config = dict(
    rope_base=760000.0,
    parallel_block=True,
    init='uniform',
    lr=0.000595,
    lr_head=0.00384,
    final_lr_fraction=0.0,
    train_tokens=903400000,
)
Each number is 500 + 25 x the weight over its row's rms, rounded and kept within 0 to 999. Layers, rows and columns count from 0. Numbers have three digits each. The size before them is the row's rms in percent of the matrix's.

# gate: layer 3 MLP gate, 2048x768, rms 0.0241, rows 336-402, columns 192-255
# up: layer 3 MLP up, 2048x768, rms 0.0226, rows 336-402, columns 192-255
# down: layer 3 MLP down (transposed), 2048x768, rms 0.0212, rows 336-401, columns 192-255
gate336 108:537504514505533471492488502494526500497488458525464528499525487466507496507489486542482503511512506486480515454495457494503512508515545458495512464495462494488466486453508489493540497480512503
up336 105:471468470484490483496480526510516480530544469472439493563479503470501459478477490522497493479480495516496518488505488492493492470519514499541526508494439513543476524500479462475501513494488500
down336 106:515480484514521547557500519494499493484524468436540519494567478529484475518464542481460472549516532545504454494441492503513520476522542526459509527490517543534541495491466495504511512492479487
gate337 100:493497498481460493485510562483477494490478439536508464496458493530469472501445480485533529483519500499485440472474470503510543504465491504492457506524505532499480487505490553480471517506481479
up337 099:486534493502498514465525541499497523535475454526480494529459524523534484479488469532490524468504459511482481513507498521507469504548495512515463536529507479454466513505486486541498488484473465
down337 101:488537520481531539496541513475492535477473495536512485534477533524482474461495511540531499443468487486459498528522498514461450491503493533531468499455472490509530532541519469498488497499538509
gate338 103:484495526525530478502514456552472506487466529516515517514536490489464496464504542477492522481503511497496495488516485503476552530431518498479474514540509495505547550495520527514496505466469492
up338 103:521456509516522494490487490503503483513473463523460518493528512496446503501549520485534493485489498484542481494496522545518515470490484527487521490514481524496477458504531515492476539521508535
down338 104:450484497472483516558500477463501504479511480510469498471537563512526463507537557523553464491482479533528483499525515507496548519490518492508509461516524475481464456518531537505514492469510490
gate339 104:467475484499472495523496515520468500525517478501436506506461481515502508526515512443497530503527486494451483496473489494488489516494518516531540506453475513478501522468506474484521486505503528
up339 104:496479538481479475448479479458503501497476483494492518514534543489532494506500505491565468543479525504509489504521517524523502491489518507528509451501459545521519494506467517484505473530543504
down339 102:534470496513487499467500421460516522468463463502519516535435515459535477541481504502484528515516510523474524491478492452514497488550501506478527514504475514524519499468491519499471503515516474
gate340 102:481473485476479465507491494529507502482483528469506494483498512474476495536523532496531483461577493482507500449462444508461480506534489509500529487484512494498465443535515496506546480484514457
up340 104:471470472499497526480519498524486480525518482490516474529496525484444521499508517490507482500491539512505480479513517513499528532478503496471537478464525532519469503541498479490436488473447503
down340 104:487465492492524505483500513494478474501501501509507494534470481509452497542512480518511507491494483526475537523504499459523431493524521465493545520506465522492497462525472562520531473506511504
gate341 086:516459503516484551508492510484484454527491522525501494505542521492453526499469498497487528534485484496499497529492554470501529493512489530487511459551494519527489509490514545481495498491438487
up341 079:501504489475506523461504509512481479457471491481467490484509435460458470481509503486500538513547526504479510476491500459522529493441520451567512470530493514482530506465527492498514507482483527
down341 073:535529488472493527535504491505448488509470496499473508513546474475472482496526518511532485513464483558490526508512499492512536479506538494459521482474538529495515471542541508517479510480482541
gate342 094:540479472478482534515481513448556482480513434515495507514486507518491509475488521523498494480480522494528557542510482480489548509506491522485482507460486539502515460504528491532494506499478496
up342 094:496467507472484532521527492520459477550493505503502497479548471483483493500495491497476506492533480481530463481475482478476499504504524453503468516518487509484484472477513482493464495472484512
down342 096:501488550479507466439502461538475558515427514488490497503512507500506526480463532497484461519521499455500473454472468505469475484502527481481550497520470509462541541492485515474500527455545496
gate343 110:543467513528480502447485504512469500476501477516489519499517507529505501521495532459546485546526524497491545486537467520505503511456497523486534518559446521500515481503540525524491481484475450
up343 109:485467538464479523489495473484510512473478505520470498483473513529478536489516516529477528537493541497471465496530523451517527524527530487452515506439489473487529470512486491462523488542489453
down343 106:484487541482448515446517474500512457473512486502465541519479512503494523511482516513481517525511533483510470512529501479478495510474488515458476489472538509511472452472462523558531478476474502
gate344 106:489481493494484497582504505486499475486514510510444451472452547496470483495462529496527511465486499529558467525502456535455491515513496511533526525525524492485483513493458490498475522461460461
up344 104:459485520476501468498540533502472542543498489471441497490495519498525490477464506514501482509520484493523469475502475483509515516481511468505499466495468445521476522513509506456459497505472468
down344 105:522509520515503539502495476461507544461470522500467500514453516498529513513465526495492526544510549503505519486498515443541477455492461531508463491479507481519496480526520498530494531494503504
gate345 102:501478511519531507511477541494474506494501493495493465507500486539497524543531499468501520483510478484547512441519481465479520486417454527522508503472472539502475528551516464523485509500483477
up345 106:490492506504472538506491569512483495488491494484502497488532476473521506518537487485495523491499483484471525502505509477499499496470506492507524465534516505478497483499470489489504535516496518
down345 108:480519496498476521509506523500488497460499519452490517464490491520492474499505477487515528504494533526471484486514493493501503472505485477523504539485445516507469488496519516512503498502482551
gate346 096:525497482491506537507512462479526464444496502500532514470485518458495477485497479535503493527481517458506499520450512510484527509507503519484489506510543508503535503556518516484509500522555526
up346 086:496508518469498521483501500499466484497520483497465511466512473506499508519488505447527482511516480516469519542533457463497508484474533458493481504529448495475522506502515487532514481432507484
down346 094:555523496538512503494522537509509483483489537499506463514528460475517515539514521509522511525517504495535483502466504470504495445528445488501469524503487505532478484529536512522461519480477483
gate347 103:546482496502475501496494533505488511506499494555480514467501490523500504515489528504484494483487481485485518487508500518517478497487516512473487506529490512504513511444518500498503533492491530
up347 104:492501468481523519505539468477491511506474533499448490508507462513506528519519543514489526498476505497499487510463473513509520492542507477509464522551489499540478467507452523495489472507484511
down347 108:485529461495479523515504493497506515469528457448512486497459536520497520553552513516459509496536492479482543476476508504536515463515506514524500497550485485515497497494501480488510494513496468
gate348 094:542491513495446519529470457503509459535532473536497486445497459498485480483476490492503493584506518471497499471503515471504485476489523507514469472506513482443439487473518460454517497496461541
up348 086:486493499477505531490482520536512508460462513463492493510529487505459529496500497506527521476505506524521498519525507493507524499499462509511511492493493542534533467499514550550517507504468479
down348 089:560479516457458525508501507497524508489465510509488493492532504512518484494465456495493472429451493547478516543513479500495452523491472488487544482497496511540504507493484517484493494514452465
gate349 103:496468513473497523472511495556509529459492515519479574459496504455471463547493533481499504526485464467471492484508498491496491536506447478489512482507526476481488490560532474537569476505519508
up349 105:511487462475533462504500448500489503496499504490501483496533479537510491480535521501527491521435480505459489514475471515491466473508503518510555510516498513472501523487503485467483509523516524
down349 106:514521538542508553545503531491495499521509511531571473511550495488527520461504489463504539464510486515509477519496430468482476481463538521537529499485474489530503520520495515525500471508488514
gate350 103:554470532482518534477520514435504483508491544524510512480497504494491495512480472526506456501466444488527487489489523483488535488474500516505506507485499506497467509471478482470479497487478506
up350 102:486506448512483467494498547505529496533521509474461498479522505506505501485531482463519535475477474502522479480541464511496445492500477506483567520483464476506508499518534495513494485530468526
down350 101:466528493474506495477506485512527506494520531504500551557474492537455494454472483484492521492497522506481476481466564515513497498473467488455498525480532504478516527544503531475511487478471497
gate351 086:506461540480448527539446526483491466523478510508502495523506471470503473505474485495513473534461515470524511509531514490502533510521502511531498494494503511506494480497447523513517525479461468
up351 084:486460524478496483535480512489497496520456533517484501519514515478533505516471506495509474497434521485477478494542479503485500515510483504480477493461485474518499496484430495501499511477505491
down351 082:456478451537518510464477484464510517502504492475460502473430524481483491551475552499545465489443507520496530442466516508511534477537505489544495483482508485515540528515486429507489476515515525
gate352 093:504486511505459514466480518488471489517482503505459529483532488507504497498499532482506522484517511443483508453440462506521479522465501518473528480459484486491455498525511550439522498478501490
up352 088:491518461551570483508478496511484526511518507507491470503517484498506498502498509511472505520470516525499484526506475494489507506539466477499472511513502527528504491470483517529497472503515520
down352 079:488510474530506494491489535512432493474515525467559494490559464506473460538484480499487489495509466493481437564512520513488522489512506495499509506474504487477485429521499499512471475525518490
gate353 102:532493482511462503505497496527471472539486478522486486541491462483475507493480505508523533476517520500491504500483460513515517555443518480532553491485545507505470493471496519503449515507435494
up353 103:485478489486493510501497485492479524471499484466485486435485479536463493504522503469527466482486523488533554511527483480530481445500530533498515521467481496497523500551514489476516535467489512
down353 105:457495530511536539540510499476478488503529527518492473490535511462469529489492554524483551477465506492498519506526500521493494524524495516497482510528503478490497481465459458475472493491470499
gate354 090:538528449504512512459458493486506498481459517495526483473522483497510524515501519483514515483541459507452514487463478510537501505492501526513548500494470488451528522469500550587469500468491469
up354 086:492472560511489507506533484500536462477550484497477524508465492525507494471480472499517536514483542446534468517513502484454498520523532475489474483512522467545512496549536474437552497495504482
down354 092:501457523501450470508523483458466507456530531541459504537494500504480496495468476493496487515516470475511501510502483448486504496494475521462497494531492467508528508506549485542581489480539493
gate355 110:507520461504449505530490525502493503490492507532464457489500452536478497516480484512548522521525517519541484479532508581496483483488485495531530582455532475499472490491502474528464554501488539
up355 107:519490506540505490469522525515537495477517480477463474460510494506477471511512518500479493527498495498499507502530478527478517477498552495474463476467486499523524459531487488447540512472468477
down355 106:506477498514504519521472528543510490477474481490474515507518507493513482524520500485451502468524503495456559528480511479488490496511495530459484496532513505492539502523475511537515459514569494
gate356 100:470524541472477459524494520489479492515511460507483487507510530503484526468554482491512534503508494476464490510496518529478498527465520509486568512497488549487493459461522511476501480525550477
up356 103:504463529526529503565524498457521474494517508493464472467512498525510496509473522464498461529477529523453532460445479539479553460512529483517490511524507472490518484488502479564524502465436518
down356 103:483531541535462515540506521480526542516507488481492505516464526500530491484505498526455491506498501489462501480525489513484502495458545527493498500559476558541426466496509521506490453481490506
gate357 097:504564496512490501502492470467526516487479561505508492499510516526527502513526474467511490472451505537587501502541511505495491508485473487535546537522473501517489488501527536512483522544485511
up357 102:464480460482486482509497500487496524442504496521487500512507501504472523510560513506476507497482504525469480524548478505465495464522460504523557518517500516490487464517530473484534512455556502
down357 104:510481494494526520502512486455495519496480477479494523479510491446520492507484514525525479517509478518498476489491521484438497494577509512495497539494518488495500504517524490517496507470536482
gate358 101:539520464466435482486498517540510498503493470535518509505518469502483514496464503505489510488547518466518514492531512524513508501501518499472485514549489482528484477455500521545515500488527499
up358 103:489488563491463526538485475456480501523482518500454504480502539531526482481475450523493485523449490479461524474497484520494495495513473526545497477528463509499522550521453526499510507461491513
down358 105:528493517493492510500480497527490550566486490552523518559499463470515482530487456455483494547507496499483530497485498502513511495485508504492510455521516463498491491509534484516517475498482497
gate359 101:492473503477475494465514482525502509487489470493488485527504460488533490527542506501504515546472480496501456496493463491477485474502520458504506534488414507552503440533541486542485471498487504
up359 101:467516528535521520467473456489465518477514518510508509477476519515532470472541489493484477481523483483463528518493468511473499560544505513506463458480523465478529491489523503508463519481497497
down359 109:499495480507498467478490489521527423480475485507472507492486548530507523513490468488515535539508485474494456499484457460493468472496488512446483487474474535505508514538482473506516491468536467
gate360 102:535463497475528512528471522520511513460482514500499489467516474489521515483538467517503516544490485487477477522515484517483541502478514461489513481554501487524476481487516504477481486485518523
up360 103:497500506567478487507510509524530469490465500486545485489472489488488504467473507493541483529467523525503482488509508516505515526545519568513503508490527460536504503507486536484515517515491509
down360 106:525534495500482480536512503505515506488498494544537518512462477475486457507481505485476490509544446503535517439507501500484477495536548502465523485466486477531495486497504471509466528534453496
gate361 117:502479467527475481504517509493489471461495478502516499463490514513527466475491480493520530482497473496515481511571468515487474510466489542498564455516497529509515513488496516527445514472498537
up361 110:457468518512491520528470516489479488525503485486506496497532505500473512479505496509511519542480474486483494472463491460443488460501456460545489493518468472502531489501500539509518507551497510
down361 114:448459581520499478520501503487497465534551532504484456524493523519497538502496471480491506541506502454465549469505491483457493515451498498460519490448526503466478484534474501516534497491505506
gate362 103:551481479493485489500507461501474492508465494452485489500474526483521524432471492533490507453460503510455497487529480489478481481502499481471529455514441509509512496493538557471552507465500502
up362 103:461490528556516510505520482493508469480453545509536474526467549506514492489525510493499517484529488562495481526545501484461491495577533502482499532501468521508480483522500471485501461534482544
down362 101:488474508549517492540507507508460488497566521483523485514548471470518500529512452536572531499483528477491523487541497518509477508523469496504569512513541480508487485522460528546507474521504491
gate363 105:536499476461471504434498511483493484511503493470469477475574469467497534519480519476537545518488452482476492515512497462514472459466516513476521490500478511447460539501523500516487527513517472
up363 107:528473485484518499502524444514500507473510499473529510490488529490491464454501459515493546486569533481494532507523484471486499480498471567507492478499567532561463492501485469483519488472460487
down363 108:509522487478518475528513448540522492468498499471545520522494501518501475511508495512483525534521501516494551450537492471484487476581501445492477545502473521498498512485554503526521493463510562
gate364 094:501465505500509494516471506463484496505498498535496491471464485514509513477476474508502486535505500485464518464512515505493482467495541458544552500496489517447471508494479503495526533480530525
up364 098:518456512529495468480539532458501513469487487506515489493475518541503480510504515507514499539482544498515501540438482464509497481546518494526486502520511519456491505492455506491548535504525481
down364 098:540503499460465534506482533474572532500485480523452487515504477523500486539441495509551480490497487510509507444502540480511482480478527489513459536468485521515491541498511474521487504523494500
gate365 105:509506488492489511494490483519534493563544507497504483490495490542504523469503507465504527471517538470497467547485504478526484531449465560502494511455547452471506522502519499510527506502466470
up365 108:480451552496544497512519471485511518517519514481500509490511452501502501487511494455494488503543539459534499518490546485480493505462482554524460533491496530498454521512544464444493467467522530
down365 110:488430461486554507518456516531515491525498475507476460505481466519512480500503527486515524518503489492496506483487482485503487483526503483474567497509495451457454516506513514506476476463487502
gate366 103:520459522533487477452536509533457468487499502496533504460565518493504496536470531524531532490541504445487517475486499482521489478499468456506497516510510509523501528491473543486535509505514521
up366 097:478497484495506491538513527458508491496518489522512483489520521459512503466512485497509528532541520544503472547489484512456459498430555524493505478503481466454489519504453474508488469441502517
down366 105:519522521491511497504482527477487479485461455482497490489512494492515458492494491464477535480492510483571545481476488489508495467456511454496533464502431518512507481507504489520514485503516520
gate367 095:506557465545461536451479509479490478475475497520504496499519483479506486503494521466558529524531529510494514523475509558512511558522527507505466404482516517480503436507524491535478524508469489
up367 096:507518436505474473506496501507463504489523471530449505506499539523493496486503516486506495497495467474537541497428500490527554522486474568454542445517470494507492464485532530499511485452491446
down367 097:463526470468508490501500482484458514476475504503495523500499490520523458522474485542477521482512462492473474484450539476468417544522467483492483495471537503505543502514505469453503498496469504
gate368 095:489511465491480491464499514505470472523512519537467525486537496480501527470448512516489520530502519488484490509497511523539527492515497480492527518496503506493493504517524530505499509488476460
up368 094:484490480526502493535513503494502501527484488525522504484489500432476490504456530529448504518551556485503496476509540482509533516522515470521462516542548522470518536516481511526492515475468516
down368 095:489466472539542507479508533506501468506512496500528449491467529506473519531562480504565460521549549522529540517496457524504513520519462527528472538495516496433524488498487447534489545501471541
gate369 102:527496523511502512461499471450462510494515548525522523455486487460534504479439513469458515522528460530494463472443483530481489523480508546489464457491512477459484525529526525509542473508466478
up369 103:472489484473510469500482478501499535516526513496475503493487506518459524487512506474516503505491468505528463511513531496478483534496483532466522479429510468505526465547496519478484547507453499
down369 106:524509482509504489491537506520473476504512461468502485504494534489411506481539528502506537486490475508505491528461518524530480485535477503495456501492518524516492472523466490492473475519473466
gate370 104:515494502511465500496481463477515469527506459539468509512470548515487508499504478475490548497516468486494517498471463504496484509464515525495517511468474514478489484493517519484518464517462492
up370 104:477460489508501504496520474522520506487495517488486492491455486483469540513485497517471501540507539499534504544470474453491515532492493508483476479489525508526523568520503490513504541475473526
down370 108:487492542508544485472489529540488509497512472517521488522491499493476533521512497526507479524506519495513483478521538523463503499497475520517448496520494490522522501442461446509485534504481496
gate371 102:491533504512449468537517470485473510441510491506533464504496517559496442497507479476507476495508518538482476502530499472481529512475502546489509501442513503497496509524513489501488495469500498
up371 104:444485481461488507513516536516480508538518504530526515509507486490521470446477481517537490499505504496504455485471498509503506520462500538481514438514472503433451551540517501511522459514515500
down371 106:492503480521513526524461483504496547509448475498494501518499533510492504470547515507504511506514564487497514450499501500495460464489475503515454516502511498496501505552510473506450472527513537
gate372 087:513491480448516495524503483544508504507496516515507506513529505497515522549485501510518493517515501489535484463474490554476531481497544502515493525538475514526492441455478509498517539490505484
up372 086:524501555557482512503496482474476486499501508485493474474493503501501482497512498481519500517493478502436542486584461496487496522486472553506516497457505459489487523493512510477514495506496518
down372 092:494487536531512507504517533453476513509511491512458539464508510525501477479452463505491503523462477487461530486515502529513501510537455530489536480476530478523488514496489486462508504503537483
gate373 098:491526519487475505487456545523453486502493520491494497480507481501501504460455530481488502432507478477497457513520497468460528519488536492490507474492537507487455502541503546554529515517484492
up373 082:514523455519469508496509453503534474498530495491488485509499506478506495514516464508543511509520480496512557510487522537533465458521506504495505530502459515490534502492500516461496465450496483
down373 090:493527471455520495520517495508514517507479512505507500497499528484495474500528490516505511480478493481507498519489516490490508528479526510513533504514494480455477513527475516514486474488455493
gate374 106:495513510484474510506498475509485472530487500483504507496504507465488503493484495545494543513542518428483487451472505540512487483507475520536508506539499483518540514482506515530516491496492495
up374 106:512480504581480508494521517479526525477516517488481456498478526560487450525480524522486490494491508519485513541481447508516502505491457500534524510476434500480500492497479539514526511468459524
down374 108:507500505481495512475498527503522539501526529519506508557476497541520522519475563460509490495478541469503504515483558478478474495473496495492506533499542530479521472513497514508503485512513520
gate375 098:495543523511553537509488490498516504480490488456474470507534518571511472532510485483524496482504466469492518519487487501511494478518481542499526493489531478475525462460563472478485436482459511
up375 100:482491517523500438489505489495514519477473531495522515491468488500527470478545544495513503500472483468493503504523525488477487516517482466497489486495511450511497492517467460530491546521513496
down375 107:487502499506512484500467487533494461502537544470534461564537530490472512516521488504522486502495475474534474504547498479514494483556502523503486485494506495467466496498464504541496524496438516
gate376 100:498503503509520472580496493509491479467492505502535527525489466491519492484503510519482505497500511496479556486463531521512477508549497478509504497499470512448461480463461479518533503492517505
up376 100:527517456551531520500529506489518500517495497473553487479505521466500505527529492490532509518498530541467507478477525491522492493502535526496520495484550493496493508452516536509462533543518508
down376 098:498512512500486515486487462522488482485557495472530458497533492510489492497498543497479516495537493479466517474511482506482493470551519542505466492480499514526499497514501468533474457478463479
gate377 089:508516506494500495549466548459497501512505504512483489481484507497504509524464476513518496490494540476536496512516490484532550495486527437509519475488510494501522516455494525531494478474482513
up377 093:488513512465473468512503517544520463488494499477510538552510514485502488505525498508507536531472459542541483473498543484510510460453477527501502479483490471503542477482491469524471497462527500
down377 087:511523488463483482473487509479515475466555475479513492479473478485530488508525496476531508469490504505468510473498473457532474478535466464480494506504446482509449501461544506508507491496508510
gate378 100:492484488505498497455504495513516477506512503479499500495495502487474495518525494457527528467510496517486504456547506488485462483493505459513473536475508542493502492459471452482522500544486501
up378 102:537527511515514518504483548433467497495507483518477536500483500507543493501529436501447481505480487528479513479462500495469508503510502528489510445518476501501515474477530532482524456500510491
down378 103:459496501498496495523518526512487516499517489503514433516466517544516469486472490520540507455541499484482469506475542536490476484527431473484490519505469503491552500477509513505503499490501478
gate379 101:520532500492439455499490501507487505468480530468501538511517506488552510523489450527512508494485519503517497507486512493458517498482477550517510453499482496503528455485504536486504485523522489
up379 103:528508506484529519483487479465470472501492508478498514526493492498522525497466467535506511490499476470539514445537485464479511485487450535469512516535490519477523508490481481486490535506512504
down379 102:485495514523512490509473531467510501475516532486509527527490504449548498499512493517490531514507503516476501503473540512490512477465476534503486516486546503500537510508464480512483456515508472
gate380 099:498478546478459462523476458536488474526505548515488517514473538534471490520465537519442469435500493513489453482491460511463524490516506558478494560492495483508486493557494495529513484517488510
up380 100:493480480493511540501532514504488524486483479495484503525489530505510496504514519489501479498554507499516510468477511512502526506486516496526495490485484488510500563539492484496488529466497500
down380 100:530492491460476516502471510470470557514488496521523450459537490517504493520477525499493522476558463479525489504558487499502500518490489509470453524550476512449434528483497489516487503479504484
gate381 103:504513510505518517514534533475440481499545460534481498452523534486519475506485486477528496503497511543441530485473480513498468525412423510499535539501507503514511552503509497550501486451511527
up381 108:494501472547494501464499512511480481524501516513499477482514498459498561474481502521426521471474517514498505499526531501485474518442482550513531518508493510511523467519514491491503518487518520
down381 109:474503517475535467487537483488480493505527472516495517540456536485517520458502464477524512489477510512511515501539515527519474512483486490518513533523510528522502475491498507481497502467459487
gate382 110:502495517505490478509548518482485496464464528523497515542469482490517478516520517515494481520474485497508475493468500477467433442516480507489499479477519498472500510511485485510474496579493510
up382 097:506501497483486505464490511497505492478521502463525475487490499542504495489463503481559498498550487504527514500545497486513472481501465533488513515496507523531494504501540523525486478473491496
down382 099:519540452497490491494503519455526501486475482436417525519477534485465490529529467526497466536444494514467516496469521458478525520512524499551471503511504512503461447506522470512502505484488489
gate383 101:477488481511484535502491486510483488540486497470490474480475511470485482527497504479489513538540521526516458546541473449504500500465527532535506513511528457461486488532492527512483506518487532
up383 096:484461498509518499514502501532489505494505510501478505490474490467485497523507530479461520485530509533476474483526503497507513527538467435502487495464453545465475482500502453518523530492524474
down383 099:446503492565487486566495512517473451462510481524529514472551493495500488509501492508504498502487505475534500525517553483518466530518507502499412522533484532491506488497507525516494512482516501
gate384 107:531496494483480519507477533471493482483475477502475484442507497502489503467440496519496467451501508472477536523432470522531491481544533513512475518504510528536465479480506502522511533482492532
up384 107:473503519515492477459479538489510488491476459533506545502476533516537524477504516498507454512520488541458483511506514517489483471492528539539516472536510459463511531503500529527535479507551490
down384 107:501528515502538519507491474497486461551484460505526502504472501485522494532517505511483469508493522481476489511456528490518510509506478503534522519500491485538522487513487498502478514484482498
gate385 099:501488487503517515529504496467498516443494512503520490552470526486507501498540482495484521504531489482529495501521512537489516519436460500521496501471533471480442476512505470477429504516521504
up385 103:481480450581536501524473553480473522472441488517534499525531531514489462499501489486546479530472518551520504556538511515463517478473561496469484496492449469541475487508511504495469533488502556
down385 104:435538511449550501520510502471523519505525537506456505493515497486469523555472500476452549514502543513520506524501522530453513510504494493535519487543488508489467492511491475518503509483480506
gate386 082:530457467493481522469509511523515496488526491474458487498555486478433469488487537508532550500501499466509502524529502507529522533462496454512510515462557543512465482525494510515496518513489534
up386 068:493562519512481528543477502534496490491475451518488511460503514495519491476510457486473528520509501515504511508487529478476527486525433521479508483562513520514509484511541535538531521515467444
down386 080:490534473519493480500517508509546505505494508483503521473550527479509497458505504535533492495521495521521520542482492493498560529474487495521473545514596567492480511513547557538520478533471495
gate387 089:551531514499455504519532522572549491536473482537521505497507507457528479527481517454517514478533512464516528459501505521511485519510479510536512498531471541501486535457477495482485497505486445
up387 094:515470460486490510530519555525552509537477475528547496482484481490499478523487566518497478528494512518489505494554515508541471484476471510506517512527436548525454565475480455456495481477499453
down387 100:516522459500481490546491504515533525523530487492540515504474517448495532545516575481524485536442530493496483497519532509511480526504559487496506513488515509480466511490460470444515503511505461
gate388 092:514523435501514504484529499517503506521502482465484508528510549482486480501490530535554503479537494522520547527497504494503475506493472480489556514492487493517544536483503529498445477530501487
up388 096:490469489520452464531516546485499511490505524521495508518485452521497496537501469540509497480539488481496481481529513503459457486498456533479515556480478515489533534522486462504507491501484513
down388 098:497450514503488472527471479490560511474501511497487520445555538492552490453499515508516536509501473447450508509511526493496508457491486506510511494479506503559502541456516434530521508484515543
gate389 108:494499507474520480562507543462490484496459483501466490466487532521525499501507499534538519472444509453487484487472464542473521523535511497503482527485524503477506480478481508476495514489523496
up389 101:501503465457469506456495537549483509473441560476467525499469449487509554532500510529456518473482476504480481508512511513503474466504510461469507493492480501502491501508506468481539493516522506
down389 103:477559496488586464466529475527484539491482518508502503498474502497472503505506492505527505471523464544470527535560525489493479486496481503505495525461463542560535480489484487507483496506476527
gate390 105:498499482534438484491529524460469510512535490495515510535509508508530512482516463509521517529548522479490518496525468526437434503500474482483537534530492527473478479516529498539512466492475478
up390 102:465512492494507496522496545553468509488508513517537473511503521512480520524473487483538532486481480509520510475509525482497547464482473492501460501477475505512508536497507457428439524519497491
down390 101:448487509526548462466536471501461497531508492521495470482476467479510482493526497519498488510506516536510544466536512514487460484496522450515517463510546519540495475487514423472513525504502517
gate391 115:547526512496500469509500471512518485465478499485504525475544446493502475494479524506485544481484517458492523462443507494469507515511499517475461480504494501523507494497532500517570505467497509
up391 110:516517507468531474497483534479490467477506519477466494481538544457475446506481520503489513480490541489516522478459496472514541504467523541530499454497502493490528478480495532527513515507514507
down391 099:459511486503476488503510519510456499478496492510524478503521518529470481475525490461494476516494492502525520575549458473524540521463512513523556470511459508459490476525510541481478463495523508
gate392 097:475554526521550508492506461492468459520475486499495533537531510483492515492545487524497551492518485520470474471534508490526501481515493486507447488507514482508528489495524470513501521498493481
up392 104:462517490544534532512517497481506492502509484504492493489534488458479514524502493510482524476502452520486490537490500532474460493513466490520491498516488453475469553560480488485530532476514514
down392 103:508537488493499493476481510479488518516538455489510507521500514508511496513473470535529482501542490508532497469442512561486475529561502477500498486532508560511514488494510513509514501536528523
gate393 102:499452487496489515520517473477488471522474497531495474522510477464507503514474520515486529461464475480493509488530488536447513512536508473518541510469482524497517476553534527468464547551517519
up393 103:488505496481491508511472547474454517498531527513473520510545542568497498487474503535476489522494504481455479519508493514531482510500492499490461448511512491481511482484475496491520514461472536
down393 105:519554501536532494509500499459481487492502507488467493507511501507460471481469525510509498453510542494460561508476526522480431483531494455510503462504523513500535483467489501434480535504516513
gate394 099:521509502550506491535531504504471511464512487480492492500513525531504487525505534502506510468452482444550458476472522529501495482448527527478515510507468525488498496492514542516491497481535542
up394 099:508538548510496507513485471475485516465514522489509529534528494493509530516489514509479521533507537501487514481501495465468505529543494500536477452503517483487522473520555521503533479504489541
down394 097:454524529502514491469501520511534526479529534499502474519486482438504535510508493462481494477508462503451519516463548538471513481499466539500507502491505480470437477512474515499475514497526451
gate395 104:504465490471507506511499447491535481494521465506514474474466534524495519503487497508519507500476510481511477482478468550478480481484490561474517506493477520506521528528537497500494517477525509
up395 103:526515517450480532494500524542490480514476519494488468482454488486494500509486535497464496498526498495539490510471524512515491485475459540474525503472517539476488523479502475464507566521492511
down395 104:511468507523494499511500458484510525478482527520500462509523436450506520533461493520452496459486493533542459500489515563477546511474499517533464492503518512465496486499449544490501515507492519
gate396 096:505525508508506504447495545466452521515482468533475508542541468500515501510479489493455497497517512473449440499525528526511450494526477460486544541498439513526467497483518505516520518476499511
up396 101:470492486483510475505514489520531488515523513508498503486495536480508454472484516519534495540474491474521521521445501530550530489490534520532474439546534490472536477490513496535478549508505442
down396 105:443504492495531524496518485509525462504498493499512523465506556495540472475485514516490485507519495482492517462520496497509476503510537503534458529502499502452491471496472460506478508469486499
gate397 101:532497546509518487488481495517511507482531498522518520474496540506488513499501494489479511504495523459478508476461492493474525500508458502512519499507545501484493501491478480521528499498456487
up397 100:494478505481477426507490519486530500511511562491454462484504507490519500516470501497579517494451497523500475503475496504448513546467549548492504521523499504499510517500478486478518479479522493
down397 101:524519530455490513529492537506547544464511531545505514491535511497504498501509521548489504527538545526496507471523490530470549469477491494496500510552543496453519471462476548458471483523507513
gate398 092:497511458529504502510483482532507479536535522532520513489521496489495514482462511515456499520470533488521471496470502526507491482481481505511526533518522525494466495474493481499469454491510489
up398 091:525522471538472545521497479561512554531512481523483522506481487478545503498471513465462504509519486543508477516490502494546488508484532441454472488468472485520457505473527491536518488512479503
down398 094:501502532523520511490534497507503532512469511503492471490452485503500519481504530491529515564472493557512470476539536500543507495501469488515497454493501469496488482511480516491492548489483474
gate399 112:495515485499521473501466558513556516495496490498490523450513507489534523453473513481511485488482484508512512462470478499497488508549513497509498488563507496524458459491500496519469511499500479
up399 110:534508475485512473490549509474530492487491499457523507498516511508495491502491468506507467499483493492503483485487503489472525534508497506513478524567487520490503477496516501494475482547486503
down399 110:490499501539492480516471495520484473492546513527500520491508534476550474494523495503500487565460496480484508465501510473485474496518551431510477467494509507475471460520519487441491476433495487
gate400 095:498510525495466450542496522476476516472535523520492534545489545515533519527448497539484509511491476467532484468524487538471476460502519485516492490495547490523537525500523500470460498492503502
up400 094:522492471474472519470473450494495489511480515506535495493519524504473510503547499510545501472463490440432526478548520515540494475495488517466518487495521492495479482518500534502522514488493439
down400 100:503559442480446502507522474506496496514453508505530543500509474488520533481466472455518480530505524460506518503477464508485477515504489497510534466491524475508580505533504515434518465499541546
gate401 095:516510468480509459545542482518526519496502497492485485525492529490445506467489532491483507465503477508506450531504487525502500506507456498458473504467538543531471465491509495545470489463476518
up401 089:472483510513502545501497512503515473472526491494490524530501483501484536554530514509452514485486468516458512461538501492513520544494496469501504496472532493514503439546487478457506519540454461
down401 095:532495532496446542540499487485507477536511521554506480543502503534565533497512452528507514475522513505514510513490513493493543495486517503481494476515504484474534488471467482562509491504514467
gate402 105:468511500493502497547510500482520503476480497534483517506491479487523476478509503508474533495480465488485494517511538514502495511462456466454517475482446507522466508528517520452470459503512484
up402 108:492486527519493482466464515469485489532491505495491501531510456480524521531464522524511516538511507506490475488422471533544521533515475509497488454450503503528499522473487529481517486499540509